config = dict(
    n_layer=22,
    d_model=224,
    n_head=4,
    n_kv_head=4,
    head_dim=64,
    d_mlp=896,
    vocab_size=2451,
    activation='tanh_gelu',
    norm='layernorm',
    norm_place='pre',
    norm_eps=1e-06,
    positions='learned',
    qk_norm=True,
    attn_scale=0.125,
    bias='all',
    tie_embeddings=True,
    parallel_block=False,
    init='trunc',
    init_std_qkv=0.0359,
    init_std_o=0.0,
    init_std_up=0.0359,
    init_std_down=0.0,
    optimizer='soap_variant',
    lr=0.00701,
    lr_mult_o=0.934,
    beta1=0.95,
    beta2=0.95,
    lr_head=0.00473,
    warmup_steps=70,
    schedule='wsd',
    decay_fraction=0.578,
    decay_shape='linear',
    final_lr_fraction=0.0,
    batch_tokens=[32768, 65536, 98304],
    seq_len=1024,
    doc_mask=True,
    train_tokens=344700000,
    steps=5541,
    dataset='wikipedia_en',
)
Each number is 128 + 32 x the weight over its row's rms, rounded and kept within 0 to 255. Layers, rows and columns count from 0. The size above them is the row's rms in percent of the matrix's.

# layer 2 MLP up, 896x224, rms 0.277, rows 267-313, columns 160-191
size [ 93 122 102 103 104  92 104 106 107 102 102  92 109 106 101 102  96  96 104 105 108 105 106  96  91  95 108  92  98  95 123  95 101 100 108 114 101 107 106 100  85  97 108  91  99 103 102]
[[148  74 121 128 175 106 160 169  98 165 190 157 138  70  97 125 165 107 116 141 128 118 129 137 143  93 146  94 154 103 148  94]
 [109 106 134  64 141 121 148 114  66 130 136 111 133 111 109 155 143 152 136 150 145 129 111 169  91 106 124 115 116 163 144 153]
 [ 92 156 176 158 127 152 188 117  87 145 144 168 114 133 147 160 110 167 122 107 164  76 157 110  90 118  95 124 107  62 137 152]
 [146 166 197 100 101 149 128 122 137 129 153 139  98 142 158 155 138  95 149  93 104  87 114 100 172  58  90 112 110 123 147 113]
 [140 203 125 150  90 142 132 148 147 137 100 142 170  88 114 126  97 132 107 171 120  93 210 145 151 163 116 201 185 111 136  96]
 [122 197 152  93 200 111 120 153 156 120 151 138 139 110 169 163 139 170 129 155  83  99 122 173 150 132  98 180 141  60  83  95]
 [154 179 127 131 180 130 127 154  95 145  88 103 224 144 137 161 155  87 154 114 125 143 114 120  96 147 109 123 127 125 178 123]
 [135 147 122 184 170 131  93  62 155 139 145 131 205  68 121  96 109 102 120 141 152 154 142 142 179 140 144 128 133 124 158 122]
 [105 195 109 107 136 110 162 194 139 153  78  69  67 136 161 133 104 120 128 110 124 151 151 145 125 129 109 120 149  92 117  66]
 [161  87 184 113 119 122 134  92 120 164 118 118 169 132 136  80 140 175 146 109 163 123 106 135 144 205 106 170 133  79 122 169]
 [156  73 134 159 127 163 132 165 143 168 198 141 130 152 118 159 107 122  99 102 168 156 134 157 121  92 116 140 130 133 117 128]
 [103 178 110 207 110 173 159 125 107 164 151  51  90 156 198 103 133 165 129  84 125 144 169 139  93 110 210 141 101 125 188 136]
 [115  97  50 129 109 156 122 138 132 142 141 141 148 124 125 196 110 165 148 125 149 193 133 133 121  90 101 152 115 140  96 113]
 [155  42  86 142 164  87 178 121 111 115 144 133 150 105  94 138 118 125 116 164 129  88 184  96 112 114  98 155 186 151 111 124]
 [ 98 117  79 148 136 103 158 159 123 131  89 112 138 164 133  95 169 137  77 155 121 131 166 125  92 151 196  95 187  99 178 175]
 [171  80 129 134 149 168 170 139 189 146 122 176 110 131  98 119  91 125 152 109 131 129 163 148 114 136 103 145 129 244  95  76]
 [ 39 153 157 164 117 161 115  83 152 129 137 143 132 138 155 190  72  70 141 127 113 118 131 121  95  31 183 147 125  90 111 170]
 [102  96 190 118 137 158 107 170 189 111  83 153 122  75 119  51 103 155 101 167  98 121 149 179 155 142  98 123 157 111 145 148]
 [156  95 163 124  80 106  49  77 211 190 133 126 160 107 166  96 128  73 130  94 137  93 138 158 138 138  97 113 126 151 119 115]
 [138  98 139 160 158 125 161 140 138 156 146 151 119 119 114 160 160 125  73  46  64 117 131 153 119 152 153 137 153 155 138 177]
 [125  76 131  90  93  98 132 165 121  60 149 144 125 122 159 151 183 172 159 164 102 120 147 121 112 103 152  89 204 140 142  76]
 [186  54  68 136 136 134  89  96 139 162 119 130 170 124 123 107  73 185  45 189 130  62 126 144 150 157 161 137 138 142 167 156]
 [166 105 112 101 166 153 130 136 158 146 115 155 114 140 203  23 103 132 106 156  89 105 152 107  47  94 152 104 147 107 147  79]
 [181 140  84 125  84 130 165 112 141  81 108 101 106 124  23 178 142  45 177 101 145 102 105 136 134 144  41 106 130 124 117 102]
 [127 135 134 194 105 164 114 103 141 119  93 146 152 129 100 144 129 137 166  96 126 130 149 119 139 170 101  95 128 134 157 174]
 [112 153  94 176 130 139 105  95 124 140 128 140 107 170 124 157 108 133 142 117 121 213 106  98 178  65 163 163 150  80 106 176]
 [118 129 103 134 209 154 146  94 118 158 146 122  82 159 133 160 105 167 100 129 111 163 130 123 108  77  82 131 160 109 135 137]
 [137 132 128 113 157 102 156 126 107 129 139 176 159 106 135 107 152 126 123  90 119 135 156 173  81 172 170 121 157 127 136 128]
 [170 105 136 106 121 126  67 125 151 175  91 117 156 137 155 127 134 135  94 161 135 134 134 108 138 140 107 214 158 114  96 149]
 [161 125 144 158 110  87 141 111 112  91 133 115 112 102 120 158 121 143  81 106 138  70 126 223 128  61 164 168  96 144 118 132]
 [115 122 129 139 111 125 121  95 126 173 122 113 133 144 138 153  92 179 132  58 181 143  92 162  97 170  92 140 136 153 114 156]
 [146  77 151 139 133 105 151 175  83 154 140 106 132 127 128 128 115 121 134 143 154 139 153 108 122 133 107  77  99 158 166  65]
 [120 127  99 123 156 119 130 134 104 176 152 144 107 132 124 115 226 128 157  82 132 184 130 155 103 125 137 109 157  76 148 103]
 [106  79 143  99 175 174 145 154  91  85 130 171 185 147 125 129 104 135 144 129  89 131  67 180  99 147 103 151  92 144 146 151]
 [219 128 203 108  66 129 167 132 120 121 174  78 151 143  94 157 150 113 127 130  64 101 158 137 115 134 111 137 118  94 114 165]
 [141  56 132 127 109 157 105 165 129 123 158 143 112 128 152 127 146 168 139 142 137  92  99 200 157 159 137  85 155 146 145 157]
 [105 187  49 171 133 154 178 185 107 140 160 113 100 148 116 178 145 118 130 102 108 159 184  89 163 118  89 164 159  68 118  92]
 [132 139 148 171 139 105 119 133 144 131  88  84  84 138 108 158  81 131 119 128  90 110 100 129  55 115 117 113 121 161 133 125]
 [149 187 160  83 141  84 153 151 141 205 129  68 137 117 132 129 151  64 126  78 136 164 102 149 192 127 128 136 123 101 111 128]
 [148 136 157  84 172 141 136 123 152 108 114 151 141  77 124 113 148  75 106 130 133 158 127 161 167 122 113 156 153 128 171  99]
 [127 139 121 186 132  97 127 146  64  93 180 167  92 144 117 116 180 113 117 128  49 153  73 119  83 101 137 130 110  98 185 132]
 [127 136 134 146 123 114 161  86 142 156 139  92 141 216 165 111 124  85 134  95 127 151 145 122 147 131 146 128  98 128 166 139]
 [121 138 146 120 175 121 171  83 137 151 132 171 128 126 108 133 164 140 171 111  90 117 121 144 119  96 152  83 104 141 138 152]
 [ 60 110 156 143  90 134  89 191 125 124 136  87 152 128 119 122 112 114 161 138 139 129 147 172  99 106  96 158  90 137 148 118]
 [141  63 208 149 109 178 144 187 159 132 159 160 114 128 145 138 146 112  89 121 121 114 120 190 135 181 105  99 136 111 176 119]
 [140 124 144 160  79 107 161 173 170 131  90 139 120 164  79 127 111 142 106 255 153 138 136  74 180 105  91 120 119 143 167 151]
 [182 185  91 103 123 137  89 122 105 115 153 138 105 112 108 118 153 170 203 142 122 140  73 128 109  98 139 138  93 105  87 125]]
# layer 2 MLP down (transposed), 896x224, rms 0.262, rows 267-312, columns 160-191
size [ 99 123 100 109 105  95 100 101 116 109 105  97  94 102 107  99 103 104 109 105 118 112 100  96  93  87 116  93  99  87 127 100 110  89 111 121  98 111 123 105  76 105  94  98 112 105]
[[180 139  64 118  96  88  69 122 122  89 171 145 103  78 119 152  84  87 157 134 144 138  74 194 110  58 111 131 137 155 175 152]
 [138 127 214  98 139 105 107 129 124  87 178  52 143  92 116 102 130 165 130 170 149 146 157 112 175 118 101 113 140 141 159  91]
 [112 143 160 136 101 156 127 103  52 154 146 134 107  98 134 173 172 155 133 113 147  97 155 108 126  93 112 135 103 122 145 143]
 [ 93 137 154 123 110 145 109 115 172 146 179 158  93 117 185 131 195 149 134 123 152 112 131 137 132 133 126 140 149 125 131 116]
 [ 81 117  53 111 142 161 146 161 152  49 171 167  79  94 120 155 148  97 170 138 119 119 114  97 173 123 141 165 148 110 138 110]
 [156 157 133 129 163 114 148 171 152 127 114 114  59  85 183 159 120 116 130 141  89  85  98 157  98 118 129 136  98 145 168  46]
 [142 136 124 169 115 121 127 164  93 112 155 160 167  98 126 135  99 144  78 157  91 117 158 130  72 150  73 162  86  95  96 121]
 [ 81 114 124 176 169  87  83 143 155 147 180 108 123 126 140 125 119 151 135 127 120  99 134 175 139 164 194 162 102 125 124 147]
 [142  62 130  95 104 168 171 178 127  76  74 148  61 148 101 158 147  62 116 108 147 106  74 104 151 109 101 145  54 137 185  74]
 [156 160 123 147 141 147 143 198 156 162 133 161  82  93 133 140 123 158 117 122 167 164 117 161 135 185  96 178 184 125 125 188]
 [ 94  88 158 125  95 191 134 158 162 144  91 116 173 174 141 196 165  87  84 103 121 159  79  96 119 153 111  81 101 141 142 121]
 [115 130 105 194  92 152 182 160  84  97 118 128 128 138 155 127 161  94 148  73 130 100 148 140 102 132 191 134 111 138 165 132]
 [209 107 122  66 153  90 164  82 133 130 118 124  80 161 134  60 177 163 160 152 104 165 104  93 152 148 104 117 123 145 143 150]
 [109 112 154 161  83 140 104 171 112 106 180 134 106 179 130 149 112 158 166 131 101 132 169 105 107 120 129 168  98 115 177 168]
 [130 133 135 124 191  73 129 153 123 200  90 112 129 220 200 118 140 141 112 136 173 111 124 104 151 121 168 158 160 110 177  96]
 [111 116 129  85 135 150 128 124 106 114  85  87 150 161  90 196 131 109 117  81  86 191 106 128 145 139 139 151 106 109 177 122]
 [120 135 148 151 121 127 167 130 172 115  89 170 179  42 132  92 102 111 142 139 134 126 153  86  98 126 136 179 170 146 156 135]
 [107 115 145 152 175 202  61 136 126 110 182 161 114 140 124 143  96 104 141 140 129 145 147 213  99 101 116 167 137 144 197 108]
 [138 227 112  98  80 160 170  78 168 138 155 157 121 160 158 111 113 134 186 109 125 119 124 166 120 150 125  89 112 151 190 150]
 [136 151 108 153 179 130 160  96 102 128  97 156 132 103 120 114 102 151 154 103  93 148 134 123 161 112  89 117 147 196 178 160]
 [174  61 108 113 107 105  74  71 131  98 164 142 115 110 155 146 168 131 170 121 117 158  88 158 125  79  99 119 157  99 148 141]
 [164  92  56 125 145  21 120 130 136 103 111 112 114 121 129  64 158 151 103 149 120 103  64  77 108 104  81 115 169 154 146 168]
 [100 152 103  89 135 139 134 193 155  65 165 130 128 132 116  97 147 145 104  88 128 184  41 118 155 143 138 110 130 106 182 149]
 [169 118 110 161 176 131 167  72 154 127 157 107 153 159  73 159 152  92 132 149 155 146  99 139  95 121 121  89 165 116 156  98]
 [142 110  70  76 132 161 154 103 148 158 172 120 107 132 164 141 184 201 182 138 104 142  77 139 118 127 147 108 164  57 151 141]
 [127  58 110 103 198  76 143  93 148  81 145 123 139  92 142 111 171  90 139 128 129 104 101 103 125 134 151 142 146 152 156 105]
 [ 78  53 117 201 159 142  83 100 126 109  95 159 130  95 144  96 135 136 128 125 114 170 133 155  93 144  91  98  93 120 147 136]
 [115 141 134 128 158 165 147 122  76 119  95 196 165  86 104  91 133  85 117  92 104 142 176 130  69  52 119 104 117  97 159 114]
 [127  86 136  81 102 132 100 116 150 146  85 124 107 126  72 168 118 176 138  91 137 150 112 120 137 147  95 126 147 136 171 134]
 [110  98  90 120  68 169 105  75 172  88 164 159  95 116 115  94 111 169 163 137 130  81  66 100 157 143 133 112 116 115 171 199]
 [127 102  87 108 154  87 131  86 146  72 155 107  76 110 168 139 123 109 117  75 191 132 138 112 103 146  88 140 156 141 149 110]
 [168 129 160 166 150  92 109 144 151 100 196 105 126  74 111  99  98 162 120 126 111 172 190  89 148 147 121  29 124 170 155 101]
 [126 139  86 143 114 119  89 135 147  76 140 127 139 154 136  91 142  90 132  58 138 117  92 132  81  87  97  93 123 101 118 112]
 [ 82  98 146  97 134 115 119 128 161 118 133  89 126  88 173 142 120 175 113 137 138  96 154 128 115 156 129 170 164 123 110 143]
 [106 134 157  79  95 125 138 100 111  97 162 127 168 139 129 125 169 107 167 105 122  88 133  81 105  96 116 109 158 109 130 169]
 [135 204 153 132 107 152  80 158 144 151  88  96  95 161  87 118 101 111 104 169 138 159 177 125 130  84 131 128  90 124 114 133]
 [167 128 134 117 100 147  83 167 188 162 116  91 130 152  97 101 104  95  91 136 137 149 117 154 152 190 125 152 135 223 191 110]
 [150 188 131 109 126 133 120 120 115 153  36 112 150 130 163 166 117 171 170 147 131 127 124 140 109 149 131 127  96 201 129 138]
 [185 136 157  37 121 144 120  97 143 148 147  97 111 113 121 164 119 162 159  99 143  89 142 138 145 147  96 108 153 107 151 145]
 [109  66 143  83 197 115 163  70 166 129  84 184 134 133 137 109 145 160 115 127  62 130 123 140 192 124 133 120 108  82 170  95]
 [141 167 113 106  96 100 148 114 140 156 122 172 112 135 135 178 126 148 189 147 147 119 133 153 139 151 107 138 113 133 108 115]
 [ 95  85  89 181 125 136 116  91 137 121 162  57 133 198 135 134 142  79 139  83 163 170 100 146 213 152 179 150 138 129 113 114]
 [139 101 115 137  99 123  90 146 128 112 161  88 125 118 146 113 139 159 123 136 192 147 123 157 113 186 140 154 156 136 182  91]
 [153 101 104 158 179 111 169 193 188  77 149 103 130 130 139 156  62 147 149 108 135  72 122 105 143 110 115 131 169  74 140 104]
 [147  71 146 206  87 124 162 121  88 152 122  96 141 108 148  98 139 139 170 124  59 146  94 135 117 137 151  75 124 130 154 153]
 [117 144 179 142 100 140 120 164 130 138 152  88 169 157 127 133 107  79 146 142  87 141 110  74 116 181  85  80 135 160 148 152]]